Weights of a small transformer language model.
Training: a variant of Adam for these matrices, 326M tokens, 9940 steps.
Each number is 128 + 24 x the weight over its row's rms, rounded and kept within 0 to 255. Layers, rows and columns count from 0. The size above them is the row's rms in percent of the matrix's.

# layer 4 MLP down (transposed), 704x256, rms 0.0523, rows 270-304, columns 128-191
size [105 100  88  83  81 104  77 115 111  77  91  85 101  62  98 118 115  79  61 113  90 112  89  98 102 112 115  82  91 109 107  95  88 112 105]
[[135 117 126  98 122 131 129 142 131 117 148 120 145  95 122 104 140 117 120 142 125 140 139 150 112 150 160 109  98 108 112 118 118 119 125 130 119 113 150 121 155 167  52 153 138 136 130 121 113 151 140 128 119 149 110 112 108 149  98 149 138 108 102 146]
 [134 147 113 157  93 135  88 145 123 123  75 141 111 107 116 110 147 147 119 102 116 127 134 149 132 127 160 111 103 103 126 129 128 120 131 128 141 135 127  94 153 159 160  88 126 106 139 133 159 117 165 120 151 168 130 122  96  90 126 139 108 157 167 146]
 [138 140 144 148 165 141 139 136 115 139  92 104 159 120 127 101 170  65 165 156 160 168 115  95 170 134 106 104 154 133 144 115 117 150 120 161 145 161 145  93 118 117 117  96 129 148 153 130 145 132  79 141 157  96 144 120 130 130 136 118  91 145 122 103]
 [148 121 140 132 113 120 128  85  98 135 112  87  83 148 175 138  73 133 122 118 142  60 137  80 135 114 145 138 138 118 141 117 120 150  95 118 111 108 166 138 124  88 163 114 112  93 132 173 128 160 140 126  64 159  94 119 134 177 134  94 135 112  89 103]
 [125 153 119 134 109 164 106 173 109 119 168 109 130  81 129 127 136  97  97  86  99 148 132 110 114 112 137  80 148 108 110 104 101 101 180 103 170 152 134 194 118 161 155 111 139 135 127 152 143 161 102 143 124  80 152 126 136 143 108 120 119 109 111 127]
 [139 149  98 166  76 132 114 107 126  89 123 116 133 148 144 111 114 133 150 142  92 178 113 138 107 117  85 142 127 127 156 100 135 124 102 104 153  77  85 149 155 144 188 151 129 125  63 112 147  80 111  90 194 123 123 106 125  95  76 153 137 132 113 110]
 [179 160 114 131 115 144 120 124 149 146 164 150 101 157 136 120 168 165 147 122 140 153 141  94 131 158 123 130 161 160 145 117 170 125 118 155 115  81 139 146 128 167 131 155 145 129 169 138 121  94 136 112 106 121 147 115 200 146 162  95 170 101 113 183]
 [150 157 115 169 103 120 114 103 124 121 138  81 168 172  96 159 100 160 116 146 145  90 117 174 103 109  94 173 136 152 182 103 119 137  99 118  72 139 110 158 109 140 159  89 132 162 103 144 142  97 116 172 111 115 131 140 117 156 105 119 159 153 126 134]
 [136  95 151 127 173 103 124 119 152 164  97 149 110 149 112 153 113 169 119 111 112 122 131 160 128 116 123 166 108 131 157 109 127 145 131 127 108 103 145 123  98 143  86 154 174 148 130  84 128 153 119 143 110  94 122 159 184 111 153  93 150 144  81 166]
 [117 135 132 182 101 119 156 157 126 148 123 112 137 151  89 130 128 145 136 166 130 121 181 148 145 172 119 166  98 130 167 115 138  76 113 133  88 197  86 132 121 126 127 123 128 124 100 137 128 110  95 168 117  96 135 133 157 143  99 100 150 120 135  81]
 [138 117 121 141 186 149 178 127 119 112 135 155 102 164 135 133 124 110 110 121  76 138 126 141 115 148 159 120 129 134 147  91 145  91 145 130 143 120 142 149 136 150 137 156 131  86 107 159 164 162 143 146 144 143 129 121 115 103 149 108 126  92 144 141]
 [ 90 136 120 131 156 150 144 125 101 141  98 196 151 129 123 135 112 125 142 138 116 122 123 123 143 108  85  96  83 113 162  91 111 136 147 168 113 141 147  92 147 150 114 143  93 145 179 131 179 176  75 135 140 124 139 120 147 123 131 115 145 145 114 146]
 [134 111 157 130 140 127  94 127 119 112 133 111 143  79 123  77 157 128 103 187 133 165 112 125 146 172 144  89 118 128 119  68 105 110  99 183 137 154 102 148 136 130 156 121 147 150 143 147 134  99 136 154 110 138 147 156 149 189 152 154 134 130  67 168]
 [130 102 105 145  82 125 120 154 117 100 146  49 162  91 110  96 166 112 124 106 108 149 102 133 126 187 130 114 132 111 125 155 142 130 126 120 167 147 163 108 151 146 129 134 153 132 112 172 145 113  98 102 120 150 140 134 115 164 137  80 132 160  87 141]
 [171 103 138 127 137 106 118  99 121  73  96 140 166 101 127 136 124 113 110 107 100 124 122 123 142 144 153 143  87 113 160 194 164 136 124 153 139 126 105 145 106 135 133 113 147 114 126 136 114 142 106 112  91 109 105 141 103 186 116 159 130 136 122 103]
 [118 148 131  82 117 145 136 107 161 140 120 140 143 174  97 173 123 119 149 125 102 110 178 122 125  96 134 153 111 110 114 161 154 167 153 106 102 156 140 137 113 186 100 163 149 165 119 166 124  89 114 155  86 126 124 132 153 137 115 152 148 159 133 150]
 [ 87 136  95 145 101 115 141 171 130 100  98 148 168  89 123 131 121  86 121 162 143  86 123 141 150 118 161 116 114 121 118 178 166  98 159 137 108 196 120 145  89 180 137 127 138 136 143 154 143 127 161 123 153 100 100 191 114 138 135 160 126 132 127  94]
 [209 105 131 138 103 118 153 135 150 122 124 104 137 121 151 138 123 147 130 133 129 123 138 142 123 100 124 139  71  96 140 120  92 157 131 130 163 160 152 150 125 112 161 114 160 102 135 145 119  77 112 138  94 156 116 115  85 150  98 117 107 141 161  98]
 [157 155 125 146  76 136 128 140  94 139 123 115 109 161 175 144 104  78 120 160 148 137 177 116 112 148 122 147 119 157 123 172 140 120 116  71 132 105 147 150 123 153  99  98 117  82 117 136 115 173 144 128 118 137 116 118 118 109 121 123  80 156 147 147]
 [130 148 105 112 148 141 169 135 117 110 116 131 126 137 146  90 105 110 100 113 108 129 130 137 166 164 126 170 147 135  90 134 164 106 121 124 154 150  75 140 104  74  94 130  99 150  98 114 124 151  81 121 146  77 170 198 134 130 127 175 119 207 175  95]
 [129 163 116  97 131 121 121 136  99 141 139 142 121  81 116 117 150 118 125 149 146 114 156  96 144 146 164 127 105 125 148 137 147 150 106 158 143 159  82 173 143 140 100 122 128 148 164 127 126 121  49 126 122 124 128 144 104 183 141 130 117 105  63  78]
 [ 91 110  99 104 134 100 132  99 157 118 151 129 129 137 119 144 122  97 113 112 104 183  93 102 127 182 144 155 109 128 149 144 138 124 185 135 166  68 112 124 114 128 112  92 148 132 174 157 137 136 121 191 164 183 197 128 112 116 130 192 119 153 117  90]
 [127 146 172 114 130 122 102 115 103 114 127 175  89 135 170  72  91 140 135 121 139 138  87 135 137 120 119 117 134 124 168  75 145  96 135 138 145 131 158 119  83 143 125 127 112 126 115 148 143 120 160  89 155 146  90 122 102 107 150 117 102  99 127 166]
 [115 134 174  99  86 135 118 157 130 143 150 105 137 130 139 118 189 130 123 151 145 120 167 171 146 110 155 107 131 153 150 144 126 131 128 125 125 118 118 109 151 124 143 148 120 143 140 124 136  91 147  84  94 107 139 134 149 147 126  78 156 111 136 162]
 [142  91 130 142 131 135 137 102 118 118 149 132 131 118 128 130 164 147 167  55 104 137 141 159  92 127  94 124  79 113 117 172 129 105 160 118 111 131  99 109 119 145 156  92 113 120 148 122 107 119 140 129 112 111 130 128 112 108 103 120 118  68 187 129]
 [130  99 155 137 109 169 162 108 150 156 120 124  86 133 131 154  99  62 114 111 140  98 126 112 125 154  89 113 116 134  96 192 130 138  88 160 119 159 110 135 194 113 158 130 144 113 137 128 106 122 135 123 134 110 105 156 142 132 188  95 109 142 165 124]
 [144 130 144  89 173 142  92 127 129 118 123 163 102 107 151 163 112 176 107 119 173 125 155 158 113  87 108 100 134 165 142 101 115 148 145 155  95 121 150 126 119 107 103 113 129 127 137 112 155 113 144 101 146 170 138 194 105 143 130  87 145 145 127 198]
 [ 80 136 124  96 114 163 141 129 125 156 159 132  98 165 151 128 161 166 120  97 136 110 171 132 159 102 119 162 118 129 120 110 144 146 152 100 139 132 152 131 160 123 139 123 153 154  90 130 121 114  96 129 166 143 135  87 166 106 153 173 114 128 178  96]
 [108 158 122 123 160 145 127 117  91 147 141 127  64 181 114  97 108 180 129  86 113 135 106 186 144 111 139 130 109 159 116 108 108 167 155 168 138 122 124 114 133 133 103 136  87 146  83 128 142 150 123 157 145 114 131  80 127 112 163 155 108 149 154 130]
 [150 115 112 107 157 156  93 104 133 104 135 146 110 112 133 125 106 123 137  87 139 198 116  96 132 109 114 126 126 109 161 116 158 133 154 146  83 146 124  97  96 138 143 142  84 114 124 167 135  77 114 109 136 172 100 143 135 133 126 150 153 138 126 203]
 [148 108 152 143 113 124 154 143 126 141 140 128  75 133 140 171 144  95 140 117 127 131 111 155 142 134 123 143 122 163 116 135 145 177  76 119  42 151 108 133 127  94 151 116 147 109 131 144 155 154 114 140 139 114 150 111 121 106 113 102 156 117 154 157]
 [134 140 124 119 148 175  95 132 126 101 148 117 147 167 154 139 129 120 115 140 146 111 110  97 134 125 143 140 126 102 172  71 131  98 112 128 122 134 119 137 126 126 163 110 143 148 110 143  93 130  97 127 121 163 143 119 134  81 108 107 162 111 124 255]
 [113 122 129 109 134 129 116 105 158 153 129 117 129 112 152 130 110 137 114 109 147 144 140 189 144 141 119 115 104 147 172 163  99 120 147  84 126 112 104 142 119 125  92 168 174 139 154 100 122 113  86 131  87 129  94 147 157 165 134 150 124  93 157 104]
 [121 112 154 106 131 136 131 142 115 104 172 129 160 140 113 116  75 158 132 130 156 117 128 128  74 110 121 129 111 135 111 119 118 110 114 114 111  98 119 119 148 164 140 122  91 139  97 160 136 103 148 125 125 137 121 160 135 167 108  93 130 109 148 121]
 [150 123 134 107 112 126 125 100 132 173 153 119 127 165 126 149 144 158 125 108 140 135  95 123 130 119 146 118 168 137 160 140 136 107 157  55 109 134  93 128 104 140 159 113 130 129 110 125 156 111 118 148 140 126 129 113 131 176 170 105 148 153 130 222]]
# layer 4 MLP gate, 704x256, rms 0.0614, rows 271-305, columns 128-191
size [101  90  82  81 100  78 119 108  77  90  81 101  65 100 124 111  77  62 125  93 112  90 109 104 106 123  82  90 106 102  90  82 108 103 100]
[[110 132  89  98 141 117 129 100 140 150 165  87 151 130  99 112 131 148 166 120 123 144 132 123 142 141  98 164 105 123  65 134 117 158  99  94 128 103 133 109 133 168 114 161 147 110 139 131 115 143 123 136 121 135 128 142 120 157 116 146 122 129  90 136]
 [167 146 156 118 184 141 171 118 130 173 183 121 152 149 132 127 150 100 194 169 114 167 134  93 145 134  84 125 138 136 127 136 104 129 151 192  89 140 105  84  79 147 136 140 131 159  97 146 140 121  92 117 180 110 121 162 117 152 138 130 121 135 129 121]
 [126 113  90 125 117 144 131 178 142 151 150 125 144 151 113 125 117 100 155 133 119 160 166 128 138 120 114 111 124 114 105 156 166 124 141 151  86 120  76 125 110 162  96 161 136 175 150 121 136  96  99 150 189 144 115 111 149 116 149 111 146 144 125 150]
 [120 114 155 109 129 161 139  91 149  86 136  83  93  90 120 123 135 103 138 170 140 164 128 142 124 105 121 181 135 128 131 146 145 161 191  87 145 122 134 164 151 142 118 145 142 170 173 116 129 154 116 116 120 119 140 108 126 184 100  96 139 116 170 128]
 [163 139 143 149 141 109 127 144 126  96 114 145 151  68 107 137 111 143 104 167 133 150 129  91 143 112 143 134 128 115 122 148 140 133 134 115 119 148 120 129 132 124  88  99 134 140 194 127  91 137 132 100 108 102 139 123 101  99 114 138 131 146  53 133]
 [ 87 120 124 110 106 151 125 131  72 154 113 117 135 133 140 154  74  90  94 143 107  95 124 123 107 159 147 141 104 141 105 145 116 159 151 101 159 127 130 142 113  59 113 124 129 103 133  91 125 175 125 127 103 159 109 124  91  98 135 107 128 130  97 122]
 [146 146 153 154 111  87 123 127 106 110 118  87 156 129 123 106 134 131 116 144 161 107 150 123  85 106 112 120 109 177 149 164 185  82  99 150 116 132 128 105 168  84  84 100 133 123 118 117 112 108 121 113 117 139 114 132 141 118 136 160  90 138 145 113]
 [118  91 152 111 123 123 125 131 125 166 102 141 109 159 127 150 146 148 129 134 123 102 114 148 126 102 139 136 114 126 152 130 124 152 156 134 136 108 208 110 101 125 106 161 165 183 159  80 140 165 107 136 132  99 129 142 183 118 143 110 180 150  91 148]
 [ 79 104 139 130 148  65 154 160 146  92  91 154 122 150  58 127 145 145 132 121 157 139 129 119 141 118 166  96 109 104 119 152 159 101 123  56 154 178  78 141 130  91  96 153 127 160 118 148 128 154 127 117 105 140 124 111 100 103 110 157 110 127 152 127]
 [105 127 170 170 119 134 108 155 159 117 128 103 143 135 121 123 148 107 140 153 139 134 196  92 106 130 119 103 133 160 166 153 120 114 129  92 103 156 163 113 158 132 115 133 144 136 146 136 134  92 119 167 119 167 117 110 115 121 159 120 122 116  80 107]
 [155  69 162 149 116 136 150 136 118 152 117  99 156  95  72  94 138 113 161 153 131 118 120 148 128 139 101 137 129 125 165 156 149 132 120 149 115 141  80 137 126  92 102 132 113 128 147  98 157  77 142 128 122  99  85 136 136 144 156 163 135 130 145 138]
 [140 149 131 137 152 128 116 133 159 141 145 111 145  95  83  96 146 118  72  98  97 131 134 125 134 107  95 118 144  81 136 143 123 124 145  96  96 126 104  85 108 128  91 151 110 139 106  92 142 179  91  93 126 112 166 155 110 124 115 128 123 129 132  77]
 [106 167  78 133 124 133 139 154 146 110 115 142 147 120 116 154 144 108  77 137 127 130 136 130 159 107 109 113 149 157 131 121 117 130 117 181 103 109 130 160 150  81 138 145 156  97 119 150 132 118 126 167 116 107 104 150  90 107 134 147 158 124 108 156]
 [ 95 105 153 175 158 150  78 113  82  97 120  87 129 107 118 101 130 124 139 126 148 147 131 125 149 145 135 132 130 139 127 149 153 103 101 130  94 138 137 138 109 123 130 130 103 115 163 166 134 143 132 118 103 173  98 140 137 151 140  88 135  98 127 111]
 [155 135 120 153 162 124  94 161 107 122 157  89 136 135 114 162 132 134 124 114  94 125 192 117 128 130 116 140 143 155  95 111 120  90 133 121 145 117 135 115  91 167 136 129 150 137 151  88 112 149 177 166  84 137 167 149 122  97 107  89 161 116 114 143]
 [ 81 162  96 151 102 100 126 203 121 150 112 152 148  79 114 111 100  71 107 143 164  68 139 144 116 129 174 110 154 119  89 141 129 106 125 109 120 170 123  91 144 167 144 119  68 108 156 132 123 144 138 107 137 128 106 145 101 121 138 158 110 100 122  94]
 [152 127 123 137 110 176 184 116 132 157 110 144 149 144 142 128 136 125 134 180  72 130 129 107 186 146 143 129 141 107 121 134  80 128  80 113 114 102 158 142  97  85 167 135 131 160 135 155 106 122 112 123 137 145 113 127 105  94 130 109 109 128  82 104]
 [115 105 136 126 103 119 137 124 125 151 162  99 139 148 128 148 123 128 130 107 104 145 148 129 140 152 123  86 111  86  98 132 143 121 187 156 117 171 118 136 104 128  86 113  77 151 119 132  99 160 132 158 114 114 133 145 160  74 142 145 138 100 119 125]
 [ 66 125 144 118  98 162 116 118 145 184 127 116 132 107 110 107 139 141 154 163 163 120 183 119 111 136 136 106 132 144 152 147 108 148 138 123 176  96 186 119 157 166 144 150 103 148 145 146 115 142 134 145 111 150 127  96 116 138 114 133  89  64 116 173]
 [168 154 151 122 146 112  91 122 127 113 131 105 138  96 133 100 188 100  77 140 160 134 134 123 147 156 124 108  95 143 158  94 116 129 112 105 118 166 125 133 120 125 136 107  98 119 126 153 126 102 111 130 118 109 129 170  82 166 138 160 113 107 122 133]
 [ 85 110 110 128 117 118  99 143 146 109  92 140 183  81 116 120 116 155 115 149  75 145 171  88 175 104  93 134 177 134 127 138 114 105 116 121 121 115 122  62 133  88 136 162 140 124 150 176 107 138 122 137 121 126 114 126 107  92 111 140 127 125  81 152]
 [164 137 141 126 130 126 118 119  97 135 133  92 127  87  76 132 125 134 117 155 109 152 147 153 155 123 164 139 132 147 149 126 111 121 110 167 129 161 137 154 136 110 110 116 136 176 175 159 124 114 128 121 127 128 118 129 164 132 125 135 141 131 145 164]
 [114  84 123 122 138 169 118 186 176 148  77 124 132 113 175 131 119 111 149 131 101 150 160 141 168 141 107 148 151 105 145 132  92 141 125 148 159 142 114 115 110 123 144 172 139 132 112 150 140  87 145 136 176 127 103 134 142 141 154 127 128 105 118 152]
 [133 144 121 148 141 121 127 127 142 162 116 122 165 140 101 163 125 127 125  96 117 150  86 150 202  81  85 152 122 155 106 126 128  98 149  91 122 133 157 102 100 124 142 127 101 188 122 133 155 107  89 109  89 103 140 140 116 162 113 101 134 138 182 138]
 [111 136  95 124 123 123 122 160 116 138 135 113 109 141 136 123 112 126 156  81 107  96  99 112 138 119 157 106 161 130 101 132 132 121 172 122 172 122 115 136 115 122 124 141  90 180 157 104 140 137  90  95 142 128 162 104 172 105 104 138 134 127 156 148]
 [159 154 133 185 159 143 129 158 141 115  97 161 146 131 146  86 129  77 127 133  76 148 111  92 135  87 115 131 132 127 109 136 151 114  91 154 114 157  97  65 129 130 146 140 119 130 116 118 115 135 104 131 108  99 143  99 120 108 110 154 139 147 122  94]
 [134 116 127 132 109 138 101 140  90 150  99 118 137 159 159 149 131 124 151 144 148 156 142 126  93 112 141 110 102  81 156 145 115 136 161 121 123 153 146 135 106 129 173  94 151 163  80 119 132 141 112  88 169 125 107 122 109 138 134 162  77 155 160 181]
 [ 94 156 140 131 100 171 118 154 152 105 132  77 126  73 152 152 152  88 114 129 145 129 142 112 133 123 125 160 119  70 144 134 112 145 100 118 117 136 133 182 135 144 172 124 134 123 141 102 129 106 124  80 128 132 123 116 154 162 111 112 161 115  91 142]
 [141 168 179 131 147 162 109 143 115 138 117  89 128 131 128  93 135 142 108 130  99 108 121 154 117 140 132 157 141 118 140 169 142 155  86 148 110 132 106 139 101  78 109 122 116 115 106  79 114 113 105 137 161  85 119  93 127 126 132 140 115 110 119 124]
 [128 150  97 159 166  95 114 125 177 150  90 162 154 146 138 121  80  97 114 125  86 118 152 134 137 114 134 175 125  64 172 111 112 133 121 161  97 107 104 123 141 176 124 167 168 108 164 138 119 108 134 167 144 163 146 123 150 121 118 118  85 130 102  95]
 [127  95 142 103 109 149 141 174  93 106 139 169  86 162 169 142 126 130 161 117 158 113 131  85 147 115 151 101  96 118 116 124 147 158 125  83  98 143 116 109 123 106 141 107 112 131 104 153 128 153  98 111 113 128 148 113 139  83 118 156 149 169 135 135]
 [ 89 150 109 159 115 122 129 134 136 103  88 121 159 121 139 123 107 120 112 118  91 141 155 148 163 146 109 135  77  82  94 142 108 113 116 121 120 194 107 143 105 134 122 121  90 142 139 119 157 105 134 142 118 155 185 191 110 133 129 134 151 135  79 148]
 [147 134 106  75 116 141 169 144 118  91 155 116 146 162 102 147 106 131 125 101 157 133  91 116  70 121 135 154 102 111 112 132 123 102 168  99 163 134 130 104 135 132 138 116 116 159 100 150 120 119 151 108 129 121 150 122 181 143  71 164 129 130 159 122]
 [144 137 147 140 140 113  73 151  78 120 127 114 120 101 168 104 136 108 135 164 122 115  85 135  98 187 142  79 153 137 132 100 138 130 107 119 136 146 179 175 162 122 133 131 140  67 124 140 138 131 140 126 112 143 129  93 128 124 129 107 152  90 106 123]
 [121  93 150 107 161 132 128 176  67 179 128 192 119 139 107  81 110 129 125 117 145 138 111 103 119 105 174 122 137 102 112 191 102 109 149 130 134 162  83  64 126 118 123 134 137 144 153 138 137  94 137 126  95 128 143 167 135 115 141 129 151 156 148 120]]
# layer 4 MLP up, 704x256, rms 0.0581, rows 271-305, columns 128-191
size [100  82  80  82 102  78 111 110  77  91  85 104  68  98 122 115  75  68 115  93 111  89  95 102 110 116  90  91 106 103  96  88 111 108 100]
[[144 140  86 119 114 120  85 138 133 104 121 115  75 134  92  99  92 119 118 142 139  95  93  97  71 162 178 131 135 122 100 129 132 119 126 101 134 141  93  85 100 137 121 138 142  70 189 123 131  92 128 126  97 150 108 128 158 155 155 171 104 139 122 158]
 [135 111  77 124 146 143 150 111 130  97 112 141 129 108 127 130 136 128 142 129 122 124 139 151 102 190 126 109 143 102 108 146 138  94  96 135 115 116 116 153  83 122 135 120 130 146 113 119 139  86  94 135 130 108 153 129 115 145 119 133 134 107 140 134]
 [139 151  97  86 109 145  95 107  75 153 129  77 124 155 144 124 138 119  98 119 110  91  77 129 116 134 181 125 145 138 127 101 156 138 132 138 129 146 155 135  74  94 131 140 145 106  94 142 122 132 111 131 134 142 123 117 146 137 128 116 133 117 123 160]
 [106 122 113 100  79 105  87 158  95 174 162 117 102 104 133 126 149 123  95  91 163 108 114 122 121 119 176 118 123 119 137 157 132 124 136  88 138 133 122 144 149 120 100  97 149 138 121 186 170 151 132 138 141 144 131 115 129 144 127 166  91 131 126 153]
 [150 151 120 159  86 108 140 131 138 141 104 116 125 136 125 123 117 120 143 146 116 160 118 146 116  97 104 131 113 125 149 129 158 138 101 105 134  79  97 135 173 180 160 137 136 107  85 128 120 106 123  82 166 138 161 111 109  92  95 126 140 147  95 132]
 [149 149 150 109 128 155 141 130 107 170 145 108 135 150 107 179 124 140 105 139 138  92 128 133 141 114 126 103 111 155  81 144  86 148  90 189 143 132 134 114 140 131 120 157 112 154 138 102  97 120 169 151 115 138 169 100  93 146 114 162 169 129 128 104]
 [140 132 117 107  91 137  92 134 108 108 100  94 141 156 113 147 141 107 123 104 164  95 159 150 115  95 100 131 152 102 214  93 138 112 117 115 156 151 122 117 166 118 145  71 110 155 118 150 142 108 138 206 122 129 132 118 110 127 157 140  95 157 149 134]
 [136 133 123 136 142 110 111 123 156 134 148 138 163 124  98 120 138 115 147 119  66 158 138 100  89  80 106 168 120 131 137 115 128 100 108 129 130 124  75 132 121 137 106 119 161  97 126 149 132 130 147 166  88 132 156 137 147 113 138 125  98 119  82  95]
 [123 135 110 130  92 111 124 163  93 102 154 118 148 143 122 132 103 126 111 179 112  95 164 156 129 134 104 156 136 143 120  94 168  79  95 171 116 116 168 126 100 126 135 109 102 123 126 145 126  78 109 147 104  96 148 152 111 129 146 119 140 125  87 124]
 [131 118 123 109 145 165 118 139 104 145 150 163 119 169 170 160 121 127  86  92 110 129 153 105 146 121 133 109 126 138 140  97 155 122 179 131 136 106 113 129 134 156 158 162 146  81 105 130 146 134 114  82  99 142 107 146 161 128 139 102 146 118 140 116]
 [ 82 124 115 153 149 136 147 121 104 130 116 181 153 125 130 109 121 136 160 164 114 116 124 121 146 143  98  95 114  90 124 122 112 137 166 156  94 138 155  98 123 163 127 138  91 147 121 137 177 130  90 153 127 107 111 129 154 135  98 129 144  96 104 136]
 [122  82 151 111 160 110 133 146 127 122 120 113 109 108 140  91 152 140 119 163 127 163 121 104 120 164 124 110 124 126 109 103 113 123  92 177 109 129 104 171 167  92 165 112 157 173 134 180 126  67 154 147 100 156 157 149 146 167 128 142 147 129  54 124]
 [110 139 140 166 169 169 151 119 132 169 142 141 132 164 178 119 106 153 110 116 122 126 154 143 152  73 129 148  62  71 145 149 151 154 152 160 118 104 117 133 140 160 124 117 111 119 122  86  93 148 163 113 159 117 129 123 135  92 108 168 125 120 121 125]
 [171 150 125 110 135 114 138 133 150 130 116 162 172 134 161 164 127 134 112 102  78 110  95 133 137 103 119 134 106  94 157 170 147 134 126 114 169 112 125 103 106 147 117 116 134 122 114 109 123 111 119 138 116  72 115 116 132 170 121 154 122 133 122 148]
 [155 141 137 172 165 168 143 102 143 132 131 187 141 137 102 126  96 117 136 149 133 148 139 120 151 157 106 151  99 176  93 164 139 136 109 155 134 110 145 157 115 127 103 160 148 144 145 106 158 135 140 122 106 140 115 131 161 150  90 180 145 153 122  79]
 [130 125  97 128 163 152 115 100 140  91 109 118 163 149 133 122 162 147 150 104 103 163  83 125 167  91  88 125  97 111 177 170 176 110 130 131 120 121 115 178 118 127 134 128 157 163 130 128 137  96 127 136 135  97 126 153 120 140 123 120 155 185 115 131]
 [ 90 146 107 160 128  97 103 117 124 102 106 127 136 105 102 146 172 114 172 170 120 150 141  84 159 120  88 122 130 136 135 127 147 123  97  93  92 131 121 114 154 159 102 115 136 100 106 125 126 159 128 138 141 133 173 123 120 151 125 125 120 111  95 151]
 [133 157 117 177 102 120  91 140 146 115 119 114 100 125 119 140 120 113 121 161 132 129 173 157  89 129  88 145 136 170 113 129 100 156  84  74 113 137 115 134 103 128  97  88 121 184 121 126 116 120 163 119 164 130 130 129  92 140 116 149 114 126 153  77]
 [155  94 133 170 114 114  98 121 140 105 111  89 111 123 109 161 166 124 124 151 151 114 139 152 105  97 143 109 140 108 136 114 123 135 143 141 102  90 164 102 159 142 132 128 125  79 147 118 124 127 165 141 160 143 140  68 133 127 157 117 150  95 149 162]
 [ 97 150 108  99 113 117 132 145 113 161 157 154 116 161 132 124 142 121 142 134 131 102 110 104 102  88 186  97 107 148  96 129 159 117 120 162 128 145 132 124 158 123  82 135 183 155 149 132 144 127 101 130 140 144 100 114 137 126 100 104 129 143 108  99]
 [137 187 120 127 144 122 122 115 153 121 143 153 155 155 173 152 177 131 156 110  84 104 172 126 115 128 156 133 109 136 136 128 122 156 131 171 114  85 101 150 130 113 153 139 149 112 185 113 172 115  86 147 149 137 140 129 120 111 137 117 103 164 114  79]
 [119  98 139 129 109 162 119 115  91 137 134 132 102 133 105 127 107 130 132 105 144 141  94 181 154 131 114 131 131  96 168  51 116 134 140 164 144 172 150 145  99 150  85 103 117 149  91 152 140 112 137  85 115 118 125 117 119 134 159 136 161 134 159 113]
 [153 105 135  91 124 140  97 184 100 145 116 148 136 128 145  85 151  86 130 161 145 152 143  95 124 133 128  87 146  98 168 123 138 165  82 123 135  94 167 108 102 162 161 172 121 137  80 170 122 119 120 148  88 159  93 122 117 140 147 134 102 144  92 110]
 [134  93 177 143 135 144 122 136 132 110 115 135 126  95 140 119 148 159 159 115 108 116 183 141  92 133 114  97  89  97 108 162 140 120 136 109  92 140  90 128 119 142 141 110 140 134 139 120 143 136 173 171 121 122  90 133 137 109  94 127 136 125 158 128]
 [137 118 155 129 162 127 118 144 150 121 106 102 146 129 164 136 159 137 166  93 139 142 127 160 118 125 129 129 142 127 170 119 127 133 109 153 109 105 160 116  84 172  98 135 170  91  86 108 140  89 158  98 133 131  99 137 103 134 118 142 112 131  94 127]
 [124  91 165 114  93 114 116 119 167 140 113 123 119 113  91  92  97 145 165 133 172 123 134 110 112 126 119  94 173 120 154 183 157 106 140 111 117 132 124 131 149 135  98 128 128 117 115 111 129 107 109 144 128 110 163 114  89 174  96 170 136 102 134 128]
 [169 121 128 175 130 139 100 132 136 143  83 106 136 143 137 147 109 108 152 118 120 154 116 119  73 133 162 121 125 138 167 138  92 149 144 148 123 134 107 139  80 107 149 116 127 157 128 126 145 135 120 106 139 117  98 105 120 144 119 140 123 162 120 152]
 [ 95 191 106 109 120 121 122 139 106 161 152 104  76 157 119 114 154 173 143 152 117 123 123 146 141 136 138 156 127  93 109  94 104 193 161 162 134 138 119 145 145 138 138 130  73 107  75 136 158 146 123 126 183 119 128  94 131 145 135 161 154 126 119 113]
 [158 109 119 122 161 150  91 124 139 136 152  95 125 105 129 131 112 176 129  97 151 143 116 159 141 119  97 157 109 128 130 190 125 161 111 158 102 117 102 118 111  84 143 158 140 162 123 157 162 125 163 125 125 117 138 106 111 149  77 140 128 124 132 148]
 [113 115 171  98 125 117 116 126 136 108 116 127 152 111 117 176 138 140 101 100 112  80  91 141 123 117 136  89 155 134 135 161 143 133 121 103 127 153 154 120 134 145 140 149 109 136 112 149 142 138  89 147 121 146 132 116 176  66 114  71 166 107 144 150]
 [126 131  91 134 147  72 188 161 130 162  96 143 113  88 112 111 111 120 159 138 129 133 143 152 179 135 129 114  93 132  72 166 120 117 167 121 125 123 121 127 123 155 127 183 152 135 140 108 166 147 125 116 110 121 100 142  89 154 118 119 100 142 133 112]
 [103 119 145 103 144 116 142 114 150 134 116 102 135 114 161 139 114 131 130 110 141 135 155 167 150 158  99 114 116 129 137 160  86 143 147  65 132  89 132 156 113 140 104 167 201 146 159  90 131 151 113 160 100 132  69 126 134 149 122 151 126 102 165  92]
 [162  85  85 137 158 117  99 144 128 114 127 135 133 143 143 140 152 139 100 116  99 111 130 134 153 107 122 138  85  86 125 166 138  91 148 131  99 120 130  73 155 134 166 113 135 133 127 101 145 170  95 153 122  87 150 127 142 108  96 154 112 146 128 102]
 [107 171 168 134 107 131 126 160 131 127 121 140 100  87 119 108  96 134 139 132 141 149 172 144 135 145 130 103 140 127 112 142 111 173 111 179 127 121 117 132 153 110  93 104  98 140 105 130 148 144 146 143 110 154 106  82 126 107 131 155 161  77 152 139]
 [145 101 148 122 142 106 115 114 134 115 122 107 153 128 169 141 130 126  81 129  75 150 130 132 115 135 135 108  91 131 134 147 182 124 140 151  95 128 100 120  89 121 121 129 161  86 172 170 153 123 171 122 142 123 137 110 153 114 125  74 170 153 120 158]]